From a checkpoint of a small transformer trained on Wikipedia.
Size: 2 heads of 64 (1 for keys and values), MLP 256 SwiGLU, vocabulary 8192.
Architecture: RMSNorm before each block, no biases in attention or MLP, normalized queries and keys.
Training: a variant of SOAP for these matrices, 6001 steps.
Each number is 128 + 32 x the weight over its row's rms, rounded and kept within 0 to 255. Layers, rows and columns count from 0. Numbers have three digits each. The size before them is the row's rms in percent of the matrix's.

# layer 15 MLP gate, 256x128, rms 0.208, rows 214-255, columns 64-127
104:051132171137100193136133119198121168079124110117113167171117123142118190145123136092124134180143091123101119129130144119129175091066148143124121154127093134155135183074098145111083142131022091
094:125185116113172163150161178147126160116159091068140119085056132145067093119122124075156118128138153098130101136116087141153110109123097102174165105155107119182082100155100105129151130129137137
097:132161077048138123137151148162090144076173099127119116120109133134107124106165151160184125143108076131135114076139181133092121082131128138199168156172164125109099157125115093144132145112149158
101:160127109136172171110170103099135108091106085100119206154125121129101087108102123115154102157120102187100096078126116120170098130145191097138139034098157137161115080136158092140214103133120140
091:165136149163118138126147098097132094102059136181080148161191127178120135168147138103151166180136163157158110084085128117162105179176169198109116164128100156144107152151160113175154078090137172
102:132159152070154095117079152048130131133075146127134109132126153146156118131109144095159175151107163147192074179143125100176106106130103153100185108158159073157100175129148134165193089115120168
100:144107131112120125052137134087086136157115166077115073139086140113119059157125160145115127083111132115109161128081097139157124089144197090136173153083139115164083100134148152159149130133116173
094:145101096110113178126124156132161084174061079141149116181131132141060091156060182107055180133190036160118129102131097081098148114213126098102116069088118128126179097125114130071067154115138156
108:119092105123119111046150062157120217061171149186102152137076051125126105141147168194103105084108112131135150157115112124111099127148171093191098097098117096110096104114105127127089160158117140
101:196100121098077141186122173155136171099098180134107151113153148152088161118095143173158121098054119150115121186160162125050134111131127078095111150104146079085085239132163108132080154125137153
112:106136155167138088172142157121200094144153131119109132126140196126077182208083113088106092154132125114082118112168146144152127109129086136074160116179113201138154126137100156092104121127148173
097:099132180082115113082151156127133164129131126121107134132084116144151148161167159165063116142132089093133134113107085164128149130071110079074134093156098134168106111091124116135125127163146149
107:160122115096146119101130161139126173131191123179117117126127159118125130107146117163148121181117096161151123122078128113185205128200102071124051169133133115169120105028146118099057174130135143
101:181167092142162115104151115153150204159158161186119186183089164109115147141141077194159127109116119090161093107103168115087135112162134138098210131126135107178110134125053169106173085124132159
105:127083062080089165080108140151171114130128126131142113133117139119125109091148125126103137135113110173152097204150120160121097148073118069132223119101151147122148103142120188082094168156165171
095:138139116144145079105084131162187181164135120177118143118113137174113144127111162152111090065192141119163098104069149120108110144111091101194224048141131134122152172148137134114168078117112138
101:155154138195132157141067133143120140089109168115074127113161151127149137157121141073139089116132128149127175121157081130064158107162202128171191119092125113122152049148124138142155113192072069
097:061116162125170170138093139134162132109138130131114149102130139125145222135109125129185081147113157133118109162125089110093124116079089091078105144147126135204106109191137120150122096184138126
096:076090107102060177140092079118091137163126093147135159074126200150087118230068148116125073157101114124138174133150143065154153115081128144177108102157119096147165108104102122068145135131116134
105:175162203123168148148079143135136075124169148128093125133132125145088138112125138116097105180176094107059123094234141095138159140105184148141131201119132123134115056087119132179162108170121114
104:172140171121112088083149171104125118086127128111090098208131085115082167109079060088113135080125107104143219152181120198100140098138111097089095132172118076142124151131085119117153176124132178
103:146104143184125125131093146083198167147101110163091140132151124167097062123155136095154096141097106174149109127137187096115153143088119117133125073158128174170152109108131063129135105223093190
105:121130135129082066151121196165130130158072101141089106146091129121109112070123134127057167181172086118158141082107135139168149127173155181203152082131149102129156118159108109074121083143094098
100:063125160122144126127124119070189168151158112138152095112127096113146173076146111091124123226120169158169145141103136066089093108196145138133154091172061129104104137120141126119079128155133131
100:134120154094123128144104179170139101130159108079120133126142173111164099108166104124171137147176134132115143141187146082105137114162084098167129176051119162182099155137106084116155133148135063
106:154148137130114105106118139135161118138188147112110120099100141196165075111166144179148089104121126132112155168137070111152134200125132171104160152081107135140069077116060156158160157129118123
097:148154140177137098083096141173159149132158091172107120198096103119115110080068127094121157141146110098132121101163140067080121119157138190124106115127133100120181132134138094118113155164124099
099:203146151087138078130076123214142145132142143110190117105132138132068119088135087100121126148143139164118110122115087135185129124107154137190079183117099100158140071105116113108093117132123162
103:118099117132128107089147135159080124114123158135099092142179134123124082118113152144147124142140065122181164138102162114156133125072077162148098160176133163141121063174168066093140106083115186
100:168142141123113144164129166145121160079058178093125104141101102106143158101071113123142095123137115113137135149137175138070118141121102113150147077130093165171160055091106120157114113141082063
085:114144141158118115111120147128085102137122136156166125155171130077189172141167149079082086178086121119134100162142127137157115082132126079108094135142141184170130202196058145125119124137196134
107:144130054060155107121087109215135115107119096098149132166100102122111139141154186132163175087117142140132164145060114102175119190141192097122165103098193144127094094196108112067150115129157143
095:150178086107186193108139078096102090133147110115107105215112180124138128156087117101115100127175192139098129085124172125131046147112122106082094118108108150069118127096122096184145122096164155
098:170145183130163127101080121161195104130102144104082189158160190131144177117116131094149133149196131103172117145131108142083168154171112115170114168094117100138075088133166163122061151169101152
099:150084110099177122105111145177165123153155151072181107065123063156112129085157157101152118140146118112127144160138138158103129061171160155162158153156095153123134087099137207052132098146068162
105:110135166108117149118172140051110113085124097169103152163094198183133067143096158081143119169174087098150082121140115130123195127104146075132103098136101161103104118157098108105165092126111159
098:107103094103081152103070111087119131080080149104181118147105126088069184100168144128141141115128123143171133150136138111111109140083214140138133158129150093114109160129102087091140130092166112
096:111082202153110112102130108146151134165134134108137137095141156084143142116125117037099059126117134252138119150172188125141108150119153125128121135138117124142093158116149113109122168096182180
099:126162115146069158147163135160116153131119140155154119144175080063205152143137172118048061111155115115132117094140090076140190163116078105154187148095083104141139157146107131146123094094162105
096:128099159076144135134192114158145146076159102191140113131100159123097135168114131156169146129086140101124132082070101122166158164099116138198136115121100177151123126132104115083107136164105140
097:102094086154134159104132110150043179159062211138097170183090150095085190165110093126130094093132121151147116082200109123108065198141114143161157153090162148158088108132144133075145182149144136
098:146147164157156112081161133161070127143131096086099085171153090158151141116106124127123190176154112148119099099103175142156107152093116168089175145132197170220147055167158124150106163103129082